config.toml
n_head = 3
norm_eps = 1e-05
warmup_steps = 83
Each number is 128 + 32 x the weight over its row's rms, rounded and kept within 0 to 255. Layers, rows and columns count from 0. The size above them is the row's rms in percent of the matrix's.

# layer 5 MLP down (transposed), 1536x384, rms 0.258, rows 61-67, columns 128-191
size [103  98  91 105 104 103 102]
[[ 95 132 187 128 133 114 152 176  87 116 111 107 139 118 183 115 157  80 146  43 120 102 115  92 185 104  77 148 146 122 134  75  91  95 115 163  77 184 104 137 109 112 157 138 137 146  55 135 119 125 124 154 138 139  82 164 116  98  58  65 106 107  90  95]
 [ 84 138  98  91 210 118  98 120 191 124 107 201 126 131 110 122  95 148 153 138 152 118 164 120 133 116 118 154  99 107  91 137 166 124 107 170 168 102 123 123 113  59 157 108 120 111  52 134 129  95 138  93 170  63 116 109 111 164 154 108 186  93 136 127]
 [118 117 149  84 164 146 138 100 199  95 168 135 128 130 118 138 108 145 103 121 148 152 101 139 101 139  61 111 167  98 150 124 156 144 168 138 163 174 126 137 124 165  86 168 120 113 106 130 115  94 212 109 159 120 146 116 116 169  94 171 120  91 137 143]
 [189  87 139 128 170 114 125 147 129 122 106  99  57  94 102 137 133 180 148 130 158 119 130  89 155  84  83 131 135 134 146 143  74 152 156 140 112 127 128 206 114 139 134 120 121 135 125 200  91  77 112  96 157 120  82 184  67 170 135 188 118 134  75 181]
 [158 131 143  99 151 109 147  99 190 112 117 188 123  89 126  89 145  88  97 141 154 104 170 109 164 158 126  99 140 135 119 137 130 151 124 173  80 129 169 139 180 172 111 150 162 199  75 138 145 101  92 141 155 159 119 141  98 124 123 116  51 138 129  55]
 [169 161 113 137 105  90 149 114 165 101 111 172 190 115 109 214 134 156 172 159  81 142 113 133 105 128 109 175 116 143  54  75 100 153  52 108 150 165 113 147 176 114  76 123 127 138 163 109 140 142  70 157  98 163 135  91 121  91 117  57 144 136 150 174]
 [166 142 205  63  89  80 116 145 129 106 153  92 166 137 127 140 123 160 102 162 119  88 107 154 134  92  97 120 133 116 133  78 166  91 140  95 133 118 130  84  66 173 171 152 117 145 106 156 103  81  94 110 110 153 131 149 175 109 122 100 124 150 115 157]]
# layer 5 MLP gate, 1536x384, rms 0.254, rows 62-68, columns 128-191
size [ 94  93 102 100 103 101  98]
[[122 113 134 143  88 125 170  95 109 163  77  86 189 104 166 140 142 156 165 112  53  81 158 111 159 126 125 142 115 175 145 112 105 116 132 118  43 138 107 134 120 161 107 105  98 106 161 136 175 133 117 113  89 145 166 115 151 162 140 160 118 138 139 142]
 [ 99 152 157 141 138 139 125 115 155 141 134 101  82  97 110 143 147 124 125 127 123 103  97 150 153 130 140 146 173 148  86 150  87 117 169 139 130 151  89 194 111 147  82 132 109  83 135 112 145 119 105 168 137 147  81 167  99 147 144  98 158  86 130 152]
 [120 138 118 192  69 124 179 138 106 183 120 142 163 160 129 194 170 141 132 100 108 153 135 137 165 116 109 139 118 152 105 113 114 204 134 123 152 161 142 158 126  75 217  63 122 113 128  58 158  96 124 106 151  76  98 143 148 124 137 118 155 143 128 187]
 [ 73 121 134 143 144 128 141 147  82 141 110 145 162 131  97 131 204  99  72 142  81 162 168 165 126 126 141  51 179 163  71  94 163 133 140 156 112  64 122 166 147 107 132  96 145 172  98 125 136 197  68 117 149 121 155 151  95 136 141 179 135 165 134 135]
 [162 116 119  96  78 106 137 117 204 125 125 110 105 123  65 151 144 116 131 136  98 100 134 121 106  92 126 141  81 137 131 100 146 110 108 176  65 103 125  69  97  84 161  58 149 110 137  87 132 105  69 117 195 138 162 169 148  85 116  99 111  47 101 104]
 [172 133 103 121 162 124 177 152  61 134 147  88 102 106 115 156 150 123  83 101 113  95 122 144 114 160 150 100 111  87  87 167 129 151 124 122 103 165 115 143 110 155 186 131 177 134 155 127 104 170 103 134 170 158  87  97 123  87 113 143 140 115 160  59]
 [126 139  70 126 123  74 109 151 122  87 163 116 189 148 125 125  99 146 115 148 136 160  59 126 157 175 114 165 156  94 168 174 207  99  73 136 138 149 132 171 189 120 171  73 149 121 130 186 173  85 155 157 106 112 120 112  87 155 146 107 127 154 189  82]]
# layer 5 MLP up, 1536x384, rms 0.268, rows 62-68, columns 128-191
size [ 98  88 105  99 102  97  99]
[[163 122 168  91 159 146 103 118 124 146 105 102  56 131 145 144 151  91 106 109 144 101 140 104 173 161 138 146 111  52 121  91 141 144 105 105 132 113 142 127 184 117 147 102 132 159 118 124 157 151 152 106 105 120 106  68 117 185  86  78 132 136 191 121]
 [166 152 159 141 138  94 131  79 156 163 141  99 140 139  57  92 128 139 115 105  80 117  78 140 139 134 114 196 118 146 129 160 104  84  91  97 156 159  87 126 166  53 156 169  94 117 136 142 106 119 120 136 167 134 106 150  96 112 125 100 165 114 151 114]
 [ 98  80 140  82 158  50  46 121  84  98 163 132 146 123  93 136 143 157 144 144 130 115 102 110 191 120 107  94 108  88 171  99  96 171 135  54 110 139 140 106 102  97  73 109 142 159 157 134 163 107 171  99 147 110 153 118  73 171 163 111  89  77 122 107]
 [134 106 117 117 110 141 144 110 144 101 120 120 145 203 147 147 161  90 148 159 108 129 143 148 106 101 174 137 113  94  92 138 125 123 110 153  98 116 123 115  84  89 182 156 212  67 108 121 132 151  97 153 133  52 102 114 167 151  84 152 109 177 156 155]
 [129  98 115 102 133  79 160  81 133 127  95 147 135 139  60 128 148 123 110 110 165  62 138 164 186 126 138  96 132 141 111 169 167 125 113 113 158 127 124  86 138 109 149 110  74  77 151 118 142 126 112  77 149 114 119 132 134  97 149 132 123  86 102  83]
 [159  99 153 171 113 150 129 120 142 162 119 138 132 115 148  91 109  99 134  73 149 119  99 207  78 118 143  72 119 163 125 163 113 165 122 153 128  87 117 158 108 140 123 180 153 192 121 103 166 142 127 157  94 108 129 116 124 105 103 156 167 122 115 143]
 [110 119  95 139 123 222 136 206 162 122 135 123 182 109 128 147 179 145 131 145 124 151  74 150 122  85 101 116 125 117 159 131 148 100  96  89 144 149 122 110 164  77 132 115 160 127  92 186 135  72 114 124 102 178 113  72 128 160 126  59 171 103 107 165]]